Each number is 128 + 32 x the weight over its row's rms, rounded and kept within 0 to 255. Layers, rows and columns count from 0. Numbers have three digits each. The size before them is the row's rms in percent of the matrix's.

# layer 11 MLP up, 1024x256, rms 0.0408, rows 260-314, columns 128-255
152:136069136102169103138132138076129150127140090072164146095131089117108111127186122135152117165090148126110133109229100112142162173119120100135059125129084122135088082105078141112162157159149169119155137143102194135151120127157114082129119140128106130073169124105130101114132167130175164155103132079176098136144084129147177189120082164142138135159096156131189087127113100146066159147125
011:099103122145137123158168144095076083155162107090119097131154117113129043122144119135065143141176116101140172133140132146097116066156141095049153150132100198140171195105114120116078157099091123158055085090073115105086136073094136104216101125124101123149108136090158150166150135127115107171140206124172133079071130115137090128139141137049128135119144154042149077139098151135083130091134
011:120122150108166164145105155161099099089099087140135118132173157104140183076175154132159111097148128074142120115136140137150146158067143108127118136130078107187110097126128084106102085113105113117142132164134160098163046134163119154149181151115087157052144138151112156182121099115181087111100164107148106209177122128174141186159166091146136176075172099180102165131149082140124144152150
158:070118133081147155186133156108065125082093153135135198117110159132084086077185154133124111168109137118144112115152045128198183120118125121134153065138066165120145140151102119121111144129123178163159072156138158151034107163124053090143120099161093118128095123119183149126132136142199079084094136124182139200099164062095106081184183140089131133150191088112130137091118138150117100136197
012:170174113128137135144134131130112143193124190091120079160147114159059085125166178124138122110125110128108144147110167083120143068185076119103165131079099125194151179139120082154056091157051073110132166073146108195057058137135111145150108136178125072128129153101183139158180140135113051160157148137152118134129129086156157150095110145143113151093168178100119133154164118137201106165157
011:163157100115072138126159157090212123098121084152126145161133155141151188100157170104106079129124125084111118115137095167085096118103107131160080159195116137085035092122093056111108160130119176178138155129134141123130188082129157158105164130141128133125113134127149117136149097135151182135132083090146071123176165181124118063171082072133113132106118083128173152176034122194121153131143
012:077139141103146148157231092107124126121119112129117108119068162086081155129110133087172070101103166145126103139150129107117153097185074083141149092146127105175127132168187092138075074122156147093182123106149151112140109123141107083154127102128114153086109125125106097116085134105158063134150224051119103156081153117151181189148111129117156133123193101165118122170158061156132127093114
012:129068173142173139099167167118170192070111164140168152131142105103139173127105116152137111117131119112139175148150114129097154169132153130095117147177089086117162102109151164150063105112080193049148205163108179136126106174103124091006164086096143159145173128180116124045121183097162104127181069094116145138095156096097144162103111145135097160182134097150171152121168154120123112140122
013:139157203134120150108165144153112176113112135154114115128126117174036130107090098095161121127135163118167145118111152120142114099117135124161167090160100091139137119184146049183105086255149141144133122149131086122120100150157081076098117097129146147128108164154141112152172107138121117101179086122100131086063100155138192117114117186132174158106139112097174145143183102128146093142197
015:142150130117179199129174134120125172123142109135134145156144112081042166099106138133092131086144170137121154096140123116167159102093099110149139052097104185089210123094129122163069087134089084083163122087169083124138118130130117137113161117136170123108105147103133112202155109137099132110167047176093147130109089141104166170125106126091131122140141160124135156150143068073133111113131
014:095115162152176092155116099156100144189146125134126155112080164055079160105220137134140090140110149106133134079144162122147105100105145100168108183149119170103098102121101142122196082153178110100120114136154142093161073124156118099073203141114107186113165172141092108151130110128139135133101043128114135198106083138124169174113137135148196158095123159129155115127130098076148129147106
012:143063126144094120094113085089141109137141100180143146128107145124147104151138150081096092159146070089114170154108136116085113092141129119108133135181123091153080104120162146120161141114117134094127113134124092138075112083103142129144105145113150136182138098141109128116141101140183114162083061094167121062084113156106047124105078166092085089189054124093164092103065235159089153121160
157:073109141079117159124123137088111104118113107075100121194146160047142075144142081138111126171116162092106086161179044096190111162149113120131128127153101124132136106156082066176124049143104131103129149077118062147114069093193063143200201129118093121141082139092144157142159108131139085132096133100115157112141195150128110127116187121158153152205105139099124165139151160153085157108166
117:107174159112137147143075095106152159145161026174177121146135162119117113131119159128147140128179148146136170156104107124171122132144154117120091165143117095194071069131082149107148069122110118081146227069117132149161099104102143165161124080117098145133104112170099110118094103092136134143136129109129116109114102137119155087126157083107106157080156119120136122164175109097135149175131
160:084125112119143116147102114095114194134157142127140217167088104103168094153074116129103142029162099140149130153099131111110156137137167158107122086119121194107128105136178119115124144136134139060113133098142129144151046128175134061113143149083094164200130166202127186140118161078069099052083144138148076115099162121134132040125154096137174128083094132162123123230113162163158149147079
159:119150140120119142181086167097123147096104123069132136149102137095131093178121133138130129120131158142104171154123106123141156116125145073152096110066137141164137098163087093136173105103131083167144107099085165136153198163158130079130081146119121099119162145075121152128133101186182119090113108166149132080158141089157062023124161152070176131118190114162135169111124183154148118161156
045:137091146124110082085080081093152109150127120123087126099167210083110092115146145109180200155135154058138210134179119163171117162064140187173121106072133159150123079111164095163103122097154107071156086132173136134168113137113123116158110143060159217121163178146097140119156109206154112197152129101082146121100108196103129086194093150170143144144198156109171133131163114124112171139153
088:120137111148109108189047125141169178144168072155173167183143184053106127135134118149173125177119114088134145146101174131138117149099158081151115136144125197134123141104112156171111122137168080137094130075134164104107107175074103135162156076074092197159135134114155127101104133126152167159130095111162091144146123088077083165196128166138127088116231110110124116121134123157123159148118
091:121150106079165125125136130126146105166027134181146125072129178105082086152125148112177131089095143205212160110144092144099186089103136128147119135096066128140086121105156123115176166130099130123123129112106142131124126141112065084108084075102140100121144175120125154097115082161169158121066133113105177190118123182120121081175122165107089065068128114173133122186153136153099062133099
012:127043171130108165149044147168109075133111098176159150122083140124194081169130116114187109094137135119195112149144150079096135153129144094116164116139118134172144138138153158153209098101125156117173123179140130203128124144131128107121157083087129148125183091135143140057113146065121073144162183114089148104078170120119114124109114112109149129145055141142151164114114166144122101161092
014:118100130124174072172075159129109050153105133148139143127121205074143167126197089166129135143159088137137121143119144147130140116076128109169115202236154121146109135100133092104156140104123158129134132141122136136122106162108163114103207167096080140109143162148103162101095133108106096135085146153145128188143167157160097149181168098132156192130186088128160142116135125134136153167098
165:100115143128142171132140166121120148096166135130124123123052139109128110160102137063111156100089156054113147080166150141132124113130083081142112159079107133156166107151121122068168137120102093140128157134097163084126118164175107056131125160115126159086166144156120124131161139165092143131163118088200149127169185151064122160142177078101166119150148123101140132098198149173066123207146
010:082153113108109154134102080130152127151111113179108164125114147138092078173096061131129065142143106117092145148092110144139146143142169139163131175187167102120136061194161125118175150157182140079103124071101157162159152141178108103051114154193086124144156138146125090121175108152113076124147150067110146149096161147111102094094117149163122177096212050102147122139195173071085109182141
143:112089166108172082108124134111185129155166140131071091184116172113151120184140119180144085123089189121128150155137143201119147068060096099177128115137072115103064160149045146129148115109116138096189105116116121102133173128119178130106165099134143143146129121135119157132071147164146119140075128117088177172140119156107111106144086181126112100173140077117131141144104083096149132108110
159:105055215135105180097157136114130115116150081153116137076089101144138117191152189122106087076084113126163137126139087129159170148140140111191106145122083197162065150130123065128097160138175157103113192165117168127158134146153141090114099103100089172144109147161116114111142137141134130058137136134138044134103101179091114115146195065159143104147200111147100163135180170112077147146102
011:111109083122144139136128079084159104128136151152083148134104152119135157127163168137121129144117108103170087108106126122138145068174140076166132178203133094164074160111148129101168131047099163157133127152099133176117125112150157134082175064135117066144187179114184170142126141139103140143170182128184118121087103154148107125162077116181200174130112122144143138126105098193137170215109
155:093103115114131127087102130113141105135105143110092152122110154120104130110145110071121079151100128129177144138158125175135194121118152164101133127140067102118116085150095130123111162140092105117121208109126101073079120156060171148085183099151089204149076141150150125134115151159124130138104153142128138177071151123188115039180146086126152161149110195167147137156150087144064133151078
143:124133166129185114116163150173152099203107113093131164098118142116125142107083124065125134115128075164141129203179120140188100170080108076157101125133147193149098051149162147058170103105148108144160109100090168127090150160097069131114139151117138099141150124172097131132141111149151166166072097101074117142172087180140100121111121118135077097150145152123135137141127159132129112100143
011:117174119109146123144102113082079144134160090145077118097111137091130120096157123143125094069152162117118138097117177120137131115093099134142098137094136180130101154119055036105035123195108089127149091070115110061179074129134123155163125084155090174102073139122157146100159131151121125138120240090112131181098136143198138120117101102078124131085155111092162173120154070136138177084117
011:116168108087114124162129128119065094153183129159133139134107086124161132132196139100157142100182150129076187040124154079125138102175100107063142116102117127165110176129133086131132124088097129159096108103117075116137103127095157161242163120110105145065136162106126123103183134140152065146107246094112136108088128153175143141116099154088139131088090148111110136130137108206171196119157
013:151138137120093175127103141139138170053149088199107096134136133102089103114073118085131116101132126144080145187118168142105153125118119120184146114130105125108137110148126097139106118236213121117133140123143130069216140128141088157129109161109167151175071151086159194175124124159083127136136118168129107148098088196098142078134122129061138132161136150096172127134155121125141116103158
012:115163148131175127158137125128110118133147128179131134082137172119126095148156170128110162101086099105132122109139193121077162114196120116096118142149177211138123184104123117139170158158188169207114128120137115166124140128113142147191136117111097147189121158141177224176130167183165124140181197141158096139116124122193135145117163142120170175122198182097159132159152107172160191145135
127:149137134131117137158093129158170145148195090120163125122091098093145103133109147108140134101145202080195169151122142137169102109134138143123104094145076178096156140130151136082108157134125153107154065126171130102188092125155109130117168054065160157108086094128154126101124147175053129129086122114145190047108119068110159096171154136126103113070165111154124160136157076128078143178178
143:082112122175121157173150154192173128154092113217118154160100155136091135122145077137116143134180146115101109147131128053094143135123094105074152171098099163127086139113141128108141155123160108062166121115132157139176153129072145045115084130135116165101142182130105113105116149113118153074129120113146060133147126186139150063084129153184075158158130152134154174183137108119163130125125
013:131107193108161110149116099085106102142083139145159109092055199114104185138126128168153086072111133137197098137116121073118100175046144061152096108167140121148088152103099120156138145128098172152136093141120162135161109145134152119111184128081136099106140164123156112100136146132122106136098174117149060172095120135176125092099125103149118152149141111133161148160063102166126108178118
127:137140141166152135205139138147153176175162137190104160078096086119185075104119132141186151095103148085170200138132135076106145099120134164111101091153157117136161138137102156132099090114113092114114132140091150096127103116183066084075092161103153132166101146175141155146155107106128144151157094105147135094161135136114141126136091049059143171131132098143111112150149090198132121126162
144:082087188085120122087165098117153139131114103147168169115107124079154130123093108131128112152143130094191113182147114086114123156083144160119110039117075124169128160112128139162092114147147149103120208105108129136105161145108157117082149106146160145123188172136036156125111087080110144127182141116095157087145123145131170135122170148099215096081182151083157110081158124162101205096145
011:120164088171135174059189096121190145120145108149084094137118166163115134094115158119134138160113166106064170200106167110130074114104146158181128142129108160121141073134079152068072186116138110167105154137153192098198137084131051117109099151175181091178125124158136144139201110171121114100101098096180128120124101146102095101132120199052103135136195159071138153159095104130125180134073
138:081131141130088095083138096133139166163133114203139154122127242093072150146145106097092122108147093155117170129133144076162117119122127104145135094144092208103167121134078166136082096165092164080082165109114160126072115125134132140165111034125104187116070138146149156124149119073094135097059149040163185182121077112169119121167098098141144155089095131141121112102189162154132171139185
146:176117148096143141169104097126168090101169050147122173139094122159109097142112124078150115065113071130174071154144136171133138189145124114189117127099113115197113109108138160067108158164092167127162154105116163103124127110082141077122118102110088187107061108121078140078128151133162102134137134134142136109120106117110103126113137099101117117099123190140110157137212100115072110167129
012:141168055148132119128137131071164143149168110152124181160171122115129158156144133094075127132123176153098199115122162169145127128186150179132133116131144156151107113138139076141055112223161145148079144106125159114179140116118123142152130185142081128125072162139130177113174099139138184193143138121130130115078197149129115115116130129067121073196146143073191128121126179173107141103121
151:112187120142115140134060169068128146126130155117113144131110093068103049162108113114129138085120136129155106141180064136087121158122149179113151129134052166140128099156045211156172080144041102150147112096113169132122091154146063085159076108091102150074133139113134168158114170150201142157075097176119183176135185139108055146150086079145127116126151094093161117134151112145121093154121
011:189127070207139121167066177054092121144158159195091116110164130090156154162191092101063066112119097142069154121147122138147167107153139137193124160125139159126099142081104013140102084116072088109166150131097125126117101093116115187121139139152135054076109152105111120104138099136081125145104056169113113106160125130147139062095130075114163132171185136071181169083067087137133153172085
010:108071129135148143086154084097150085187154085152121145118130181108170122151112094095125086125157118138139165172146123105131158082170079096153164158160133071142125137144192105057149144129113163059160130204120096154133127152143150077129113083113162119142087090187123141103121109131174064110052169106116127152103106166159120126117100146148103189131163055141110161170149129123086148149110
143:102105129167137128175120100154114108175109114140191118165122199087198092182154126094130052153144099122102177070103130110110111180130108079118114128082144123168121119101174133131101112140133164109151145073000125133103163117157023110142054162127111138090133133134141148142081096125149157107098128152167132176138093101108173063127101194085150140164106144153144152128164128113059102167226
012:138161182129162159168156138137103056131039122137124139100087143126024124129132107148135142120131142132137083087157133109132144150073124116128129149117111171122113112164073100162118128160156119110126136074161119148142155108146088086138130138118096129170133070114145090177159138154132078112051096103096099172137160142149077077117161099100169086100113139069081199122182062122128129097139
018:171156112150162194141164133118144123103101122176081142148141167092132157160098134145106130111097114143139167097135063134124141084048136153135089117101090154133114131117086176140067167066066077118159170083123123121107110096142119095145131188158101082150115131124130071169153122096210148120171091129131153097171170115097100106184128080155141071137087092148091148155104097104151119114142
013:110105143106159113155062123118139126134139109124104189145123171096124086150124094114130076093139118150174149104123134104146176121189122098169141126159131104127166141168116127178074094131132104073138117111161124154132094190147155069191098109127070192139146179118153124139137148139135048129141018094106106156101150137184144161134110110127164096130131110108150152159250118135148150147105
015:151170102141144124153147075126168164093197055168092116123122143083122089135151096170184125116123175075077195134155159132147157079101147115130115114148109160140106150155169164154181128076182150153142116142153125080164153073101137109146182130131150141167101128110114068187131132156199109141117160123139090124099153103130134131115133104168167151119136094141147107159167053111101121106150
012:220124135172152146122173161133139121129181099117140125047128127124150114162181117133139099126174161111119162135114129090109092066080130162109160143100120153117068108105127108158099157114065106128152188038129140090151150133115137101138107119160183132112101114107163093070134134102202062160060162056147138102115152101118086159097110166068080166137121113110148160126109140129134172097138
140:106106109116119189126091093111146154167091104200165145163142133123094156118119088170143116121107181061116161144116132090142150106063058129133105161103127158056141073138066103100164120109162140155126178052132165136120094142182115092133130126192136121086124099124117119136112127158125143140085132126162094151064151170143107176085168148112115154165135155158147124088122152153141148155214
015:139116161119112182103163145143174145088120057120104086093120094129111132148089094105145053114118181106096150121094160048151113115108102144114136072135128090123101103186155053097043063153123094125117130141149113107114129091141150130070122114144136132119083094170139108104125140127139074091113000050093148129097157102114159131096083143084149138070151105133112156152182072152139148104146
094:110134162187098153116144104173150158106162117129103115093127161092026162095170139071168122106124133078153172095143176098146056126121107087121108114139142137105135094137115129107119122136134129121134184115147117122153115135119166109138091156127154151081089120151097143134163163114173166166131163102178116156113138067078143133105179123053135080135126173072162147151126129115133168144178
011:098056093152118115106063154089128071094123138123151184095144094133175049176120152089091151118134116139093152190086137105098075124155068076103100097112111104158117169112109078109083142091064101157126134101128187141112107159154135123130104083121158123183124123132139126062121145081098079166156083093114148083095140126149097143106066145092112145149133080131130184157146188151080163113096
013:126100115117168176160095160153161070149090100078190165149131135161191085146147126156101129168174190153107197184136175155146112145120135184133121162138141168163168083122145157153150160148130074133150138099176166161108121156155148122106102126153108139191141108153109160205178109099154095168129171101164154143209196123118125163140179152103111136113115201094147123174131192128122084094126
# layer 11 MLP down (transposed), 1024x256, rms 0.0337, rows 260-313, columns 128-255
161:145142119169104090112073120164170097114102122111149154134113098085108083089059178110149171125176124117149157107089125135120104122078079144220040169142114176069127124150101085176169132074094155136084122129080092107122111127182169160098117082108203112121174128146098182169133120124164129101170120093093157131157059146112152179159148147187118114133166102096117167150123150124106135078115
012:132143109117087114177090114159153114129149104174129162060128105131102076085085147077168179152101109132152131085058116168096096122154163157147228150090118080129109110139107168052188044162094126123095177142143157094169195113143176145193147106107102114156127149174123143116167111118130124108160145130102125126076132112087161182192151150142109060163114113094080148122153162103121114105107
012:139123156096160163142185138124138155140109133085123083207147138140113115194157140168123139127103099113127127181163099140077150185123132112101164087117099142083147114183119098149178123095108147138134146140109118099138079100033114144167101179184153078109116143067112060138103145109122138232129089173142142149116116097104180127107047145150154099097153164144126156107084135128132121036085
145:144201087135114101135098138097155037096117158102132099139179129152161086143103100142130150146120213138140124122132161142144092124115123111171109140101174123091115162239119054143109164139111075151117087175086153113146098201143143227152143148123153133138142169131153177117148172112164101143107141165147117155125161150128160099065145098132129190106129142139184152129057125111057163064123
013:143153065109105131078128208169158140106127141131141189076158106137164098104132139079128125170090169167159120106165164128127107036179140122144135176113120133106126138102144158079135165153100125113112133113121187064176162088152140076124097155123167122125111089128065145138135165157184135096118153146087123112138113104133128150123174102126153128122114120141194140118025130128119143066090
011:154090126184144122147116121126113190182104174081115108106101117149116130114111095153107124155173120140086173117131179172112134176178124147128116103129147139126113115124141114147135129175201072123146089144179096150109098129096096147062134146158173113080113142099115141141103179111125131111117077133120119162104115115111087188175120161113067171195146180104127177111158162145121127113143
012:154172157135108122174123115110130103092110096097129140098100099126109172159133120133116127115179116121111116161126164110097131119127116123059084187138155112117192129241128183081141169146230197208127140107098104171140096121131107119092083199160156171164082104142171071144144150138112131155165120156126133150143135158081138114173117148144135160125118123087079131113124075113178144108083
012:095139163101061122092182108107127135123116138118145112158129103148121113136103164148168155117148158123138115134168109181151095131080148125158124122118154106116150170103165142153140183139105090145164061170094072166139093114181016183176140140149203133084147159088153107123133107159150167118110173159147150172150121184141090128109068178094118152153113166160150095178102099145163123128120
012:166102123132068110113144129129179103124114131099113147037138103128176156128125084133068080117088161170106110153135097127129146046131148085097124153148154048112159132143084142096109116118199167155123138117150068131187083095188066110092143166082162148163118140104188161081156159115125155091115126123121122149135176077128142121134164144097099107147122081102131185113059123116115151131085
014:173142134136120083109163123095143100150124126123161083092105144178203139102121098181086115132116118154163100156158098137184111157143184079069182149145130018131077145134129184061144118088134126152104117138106188102150145180185110154111107142096100091195111122102178113076141134070119111121163112105103142114152151096074133121130146180112136190129117090153146167103092108125129129108068
012:155117186106170162127183154193135157077079113121128105132167095160151147146113115188134139183086104138070089127111098108099139232102133150118105090083144162156151116166145115110096160126149148056147146151166124122142140101121093149153095177138160075180091104154149099105118124101094166117128139120137114147078147036122169150104165115139124151146104091059136127119211119132137123138105
011:064113084134110064080038129143135162122099160188123069128152034131120085088133110069127133152126163123109085135130116188112131125107149086133168105112131091126163095161043171117134113148175083090080112159153124115139122162140091098154125104143165107112181143128117183148164160181148150059132174178152086174171135108122168144183167141141176145088131162162101147117164175088070107131162
166:137111135101106056115159095131137130153152100138184131120152091160176128117098148129163147114087104113191085174088140128080148115108143168126122077102194154101137172125065127091116134131132204152035081160115217138154181102110133100102140136117110035147113090142117112147181141115121140171109123145070184138205092146145154128192129155133178139150167130169164108136119146137095108109099
102:119165132150116086135088147123097124102157093093168140170148148181113184119116191109166137123134160152202095131112122122064157034097122122147099146153174117082155122175101140152155127130085184214110130172144129148090155079125170184156163220135090116116100077105119123079098144101084120097161160138087091136192131097118192115132167149127141115122132151140115109172125105151179158083102
172:158122093162114140174145112137101145105143168146140077088100133133145104085152141097166140176200158080096151170116099124143091123155111089130154167141179125111101108162110068158118221156123131152132102109193188126041122124108121105116087080065143098133092181138144161073132150151095180167130128065086130107035155110162119185097105149161171111138144211083105104126132108130206109128057
157:159121160127125110181134132114134156183196027127113102126138087164130126062161135105133172118194112088088080126099109168103102119166147130112091149151195061087124136152145108115126113104152095048127191098122135124122148128142176132099156140099117094141130152174101148147115063093110185139149133152114130098132146127171136113071135158150119134133118146110161137137145144098166085176134
032:090181140158166073143087107094136178124119130167180109119119090173078178126118106160070098116132104134071087133089139146118132114091124095132066179176146089117171132204090179136124171092169126155098129140169140177088198149163176127090140131143064107190129121091198165097110156068087150137159161156138138142115127066173096113102122094116145178165050124133124104135126182095150167120096
068:139076120154060118134133122087150154113165138105152108074100136183119132125161163112112146136132192189141119176167162144119140093120075119128149173155151120102158103140142125150120141122173166147100108107130064160119168168167123122077159166117140148071135106114114105164102134127076086150135133149053158089103100172135105067118123151120164154116128104090121120137084105067091143147098
065:115144143137167099153107079113082193106144148129115087121128082105121113111151108127067151125126066103122115142120113163113119090118104098127115116127144146099165128100143126161129181139074091171175136138174125103126148136129163169175103181125137117137123160148084128123159089077099141191119100151155079127187127108121160184134091129072135187124086174111132104160091127153174163093113
011:079171133121131123103134104166124076104122123126115128096171126099130139143122105153159092128125162045124068160102125113148094094104071167129131103143166162145104115183139121104168163119161133142130099158169067137154092094155154157122103115153166159087091074148114129160080111158120128159165159159126123152153153130180099130114155119108142164080113138195143084064105108073094096145137
014:130143161151144147117135132178144156136106101108127133130129120145100131178105149146162137166130115046154129118124105128092113207143091189129154092066119219087135137136177118177089151149098132124118134152126132107145144102110142173162120162192129105116106111149135088155136145059139146196129143151115110129109108097150152167073097105132133060124080141050069144165176169148130145083149
149:103132096109122168154115176139133143153147154132102110095179140093154126184086105129107122082092178141142146104113140075124124100111185152188152076082131141138122145138086130117114147090109134079126081093172119126108153184123170135169170131088129110182123102125160104146127109080094150163157155111129125116144088124094163128205166148097138106173124143087131157026130152155079135168122
010:129075101130074118108185132137152140150094101157146123092192079139175200174109086133093149151101168142148122127130081137116097125126117141108200168145129154147102109151124110158079191152172182097137135146126098084158165102143118145214161146096136141104171181147140136136146168195120162077117148091172125130163129102055162131128136077095138121174123150158135109120099144134213136112146
143:129109086152179145136099113112136184160162078173181157139100104131097148118094138116145161130134046145125106141091138146121160127149117068169073114086175161126154087136177111103100119134135137138126135132104150171112093135173151148164099137105086150125128116144061134133170144169051175044168135057108081102116088171106120127149121172124063185095091169060142182100134160087085111183154
164:154106138164154115095171165175117146135151148128092110115096105170071128200147118104115138106101122121093172125144132105133183103077175124121069086106163125184092176100151074069112167126164158112115141148194100129110119135173095111164195108105168090123133122058167128161095179104119094085079139124142128117125132109106114180172122129161136174183068149189123117101129132187086078067125
012:096142168119141136116145162152106117137112169077110130092208140133134106159174126108162095138106176150143152128138155136144094146157110161142168090085122147150151135199140138124129139155127107116108099089143082120126121102109123139083106116161183121093105108137079146131107155112107118093106159175086122076131112088132103217110142119141073119129179131112138222102147126147156127108188
158:124167114134140123157177134144150126184148130156130163113097140129082118122083082113104165125056156123118130115106125134172167121121143113090166119166058077171136132172089070177100142119137136103124152115132113144116089225153110163066186121142164149073115144083105118080153123118115178107131144086151166136123147102135120148183151195156112098105155105124110088085164114112163136138097
146:171160196194177134118173151141133107078093066141130147118088076167135141140153063135154135145196183095149131119065039111122137132106096106165099103155056106122158141193101108110099176137117164190169167114074124084149053142123079119139130090140091177158116115067142136113182112120178121116106112163157087102090141062149122133123120129149160095096123151087130119113138148151116165124125
010:119168146145135123142176154136129054147102111095200174069106125076131160115127165169130169099073124188118120122113062152129107128121130113026138165115091143130130141171163187155117095183108135124064159084122208093182147071124135146122115157095147085098120129143145120168100127087166142128103134110136170159081103092098148141116118099127133126161069077096105143154130179148133136091089
011:162175120148156126158146152130142074109091128121103134090167160068127137169118149120174152132121122154148113104123106146075142119086122182038175140093127108108104104173150174098126122143148150122059181101126192069158146122120138124145101126109184051135083110181124131165129180110140141130113124177117119142116156054068140164168181062148155064089141104168103189133072156090103129093081
012:092129130106103068153145090055157099182063109098145130115082054158145199049165111144097087132118093180121162156185120132173129089081147108090092138145139131151139137201136161131143097149139114111104147093107149110122098136170108066037156142137098188117167151147178099095083138125131116103119125108147104125156151116159139153119175161113119155107108093186082126106135108152146141167095
011:149155140084044146149148123166095112101101125121111198139137146115093104144174138121165128127140059195120112162095118127106112150078080160170094180093130163120208130200091161151167095143081111113111163119150112106218159120088127093088088148170108195125121117195087138141117110080163133147095132142119101097047130144085166134157161100174107076135069105100104137108195174123146180111122
110:153141103161141155093172137105107115137069081135081107126090134148156107158101096089177095102133142135095128158115109161124148129162102132153051181140101060103189110158136083113084174114148124125121142198128143132119134123158136161099084085126171063111114133150093090155116166130115156153194211169153107139096116160136112170096183120155094129127153087174122123137092112108132168130152
130:145162162136134139068100143178128166125170117109191114142171117027134050112158099098103153177112140099168083117119115110151125149084170096172129129117108116116120122104105101190113066152115099120144143130146125151125108079133107146126060152148149139136107160109161161104133150117057132135168165189069118144101200105099084175135095164123099145167096146086129132133139177144092095107118
013:099138147115147160085170123201119198167127110133168143103165126095099167198072137142121098122121116096094156133163108144125113198129068146100123099113197193093145168161150102191129136163127127152135084156146098141114093068106162157098072148181138151119056094115144122165145148125150138184102151090108153084083171130146121180123162128101155093114110089100134172108137153131131157093158
110:134146135141140113133124140129102156133092172126137072137113117131117147193183203119109138027103121113183110164160086143143081177150193130098137121072111201122124124197136089105137142133182135076154122117138159112166113065157122134163112116159164119056135081118100109121119106099117151139123126147124180137174088096128116148110114090167147091136074146102115188164097123135056110181102
157:131116166133225142097077136134070157150105153103107152135108107135083138133143124134181117126067094148116134134056128134128063136192072162101146086130178104129105149184160108118111173126097122182153134123220144133137144151162139175195088154131128133111103105131150161125080121100125172154092131150161101174043133126106054111119145130127078119109117142173153072128101156129118133149205
011:071135160074122118135138141086160175149135150127170121157116071139081121095151125156118097120177105181063162102159119107138145053184141145129113156163140153140142083137119117112155095151119129092117083139110123128077170188139088125083134108081103217109088154116067150101159123119096172099114126140122111100113110156101115090120139211121095146198120116210168111081127165165158133105134
141:153167156154194094115140083138127146121176140104208126145113150160192182166116096108116157154119100111132130136107064124092163188092099135113144159139094124107116147161154146156144078128058128149166098097159061109178137121150095146136094157142171129105190108123145090112142120171073132150125118089108145146115112097247136158151059095078143124122156144129130118101170161158085195131091
120:125098155120131114162146131110129132153109104152144128181190122210131154132099123099119159103099116120085126112075199192083166175136123140113177152181149151111112106000141169045080111147101125138105116144161112116097147113134161156113077137131112106125111061125129093124159150112135131163153168143084122102103072112146111139122117124098146102139125089178173124118152127100153103119086
011:103160130135106087136134097135116104095119110157141127141138076155144129040118127147062172084135146171090127088161149185138133089163130089101149156155122107147079127205156182146141098114190105144122107082122187097099192173189093131147116078099144110156125079134128143115125119148148137051152129077091147113185142109142123152164179083112171186137103140148122069096106107152149144140056
149:156224103124098105143158085117160145138119152186137167138101099170150128144117109176126138102133131130121101164152137104086135082082091057104100146111165157078139178174104080097154094131130164162120114155114141128083108116113078124140166172129096165186232156123122125184110144109104140145118128144139118109128171159148098145120166087065110132082197118164127095157152139145115074141179
010:178154071136133121143119101168153142124075135112155140117159113190130146076135145162074137185152156084136116128163164205144072172143145118155133081145140196138136132133149171177151126131067086094107090127136141104112126119148185189117076124175099147128070124148112114142078134080190114107140170085105156144127143118172104166144137144093153177190064089143100118152127161181119144098066
011:074135132135149125129064138101125126114110151085107080144139071125098111120135132097089089131176106110071097151110067129128110154136101165054107109147141146101167161186045151191088150183125165175084093117109106175163070117067088129130090204167098147098098112113092119152211131119136083122123109135167098163142161141098134110095086147114119145117109126168093130136104158175150191112152
154:122193098143184108132083141074134135117163174096084146151041077125129094115122148149162119089059161152155075133110128122127215138124110187126202160128082127090164159153160116079135091122130134143090128112176135103135067152101140161152163093079128167190094125115140190107154158165136120161160149117158144102090160158112096134128134063124120113153159110147090145071081117136097162126090
012:164157082120118088137122174149149143144115107128136172142103171142140124110145120156142136212124060127141140119117143121126116118149103143093127167170196145095153119123146187103093119126125141103095095178093117086133166175116149135125134144166137176130109132174116111136111115122133166180100136160111085116064082093130168122129163111207188158090120095125166065106151129142106141100162
017:119115159138119091090101100117127086122140148130189098151105107153149116099107142178118128201138140125144103129139203152159123126134151085124176091166152056127116113063166138108139120097126097131104104152052144148110145189093129169144113095107157135076161104128113098137109120144121110163125155128097137137159087127144120170114140183150137132129115153135099067065098131147127156078104
012:109182094150115126122110145193151043110122122134155137070141088152132156078152147186102138114104141121136138120107136137079102084092048150061108132104131095142119147124185207157078143161170199194136143110138112160194109116158099130137157159146136122126152073111097129145140159145122123136081184144130140167131151131161174181103156037114167139067106097101165147138128130129107099079141
015:095096139107096124126104114110126048116069165119120134124147114130091180113099138116120083119120122155118111127142164154091082150124103111154134172157156130146173159214081107097168113131207140112082151105140138126162093118149112139108107159111159125152130116156147114099158197111105134134126119117196111153122108100109180151144143156111087122115085162107085163087164162100139112142091
012:111086114087137179146100154113133172092078105171163171126142108132125076060046153104100158144150161143102078130125116209102079134174150124107143153168136147116178165096142114128128152138086093104096096206141167124126146103183161168143135147114153084093137140112140111118116141180137163111139168175146150181141125106132133138133132183112154072153095143135084065120117176146125101130110
131:069138175142123138104105061137116164207170130096063112155117083125156110132132073108145086141097142099163099117118076123096101144110145152145158150141135153110161133175171145146085089113136123126119138158170183132194180125110111113141083157126117079173184151102174135087147141157147090107122082062112110156168148114134147141120069153095142113061141137231097159062123100120090113133084
014:089101102062130124138136173106127123134117130054137164093136098085137098134120135119090111092147102181100140128166137168120133057136076081052135148159160089112146124194130142114125148127230137180090087110134127116149087142130062115127120190148159183154101168103111126121129137132092180107137098140182132120144156114036102106189128168097102150169108123184173124098115152141129132111086
068:165150161093164079131157120138157142065096122130182157142148114118194123158156159155122124127132123154162094194118079124089103142123093110115081097135081078159142140172137184131089122123169145095087146123110089132129121107089148241127181092156127077130099222152132139142102087101129111111129032163150100109154132149104151125145113195134143171119122089153097052103113117123126136137146
011:055154080158102110133119136183156113148135155164195121112162114126090078099169187101147146096131202161131121111104090140119123084131075136129170096122086116134103118182135171126130139138114138183067099108136154107151107121127072138155101146102152133046141086131078163148113136151129142120115166125084088130124182131092119135161094094099092181109156167182155158115099126161137154085110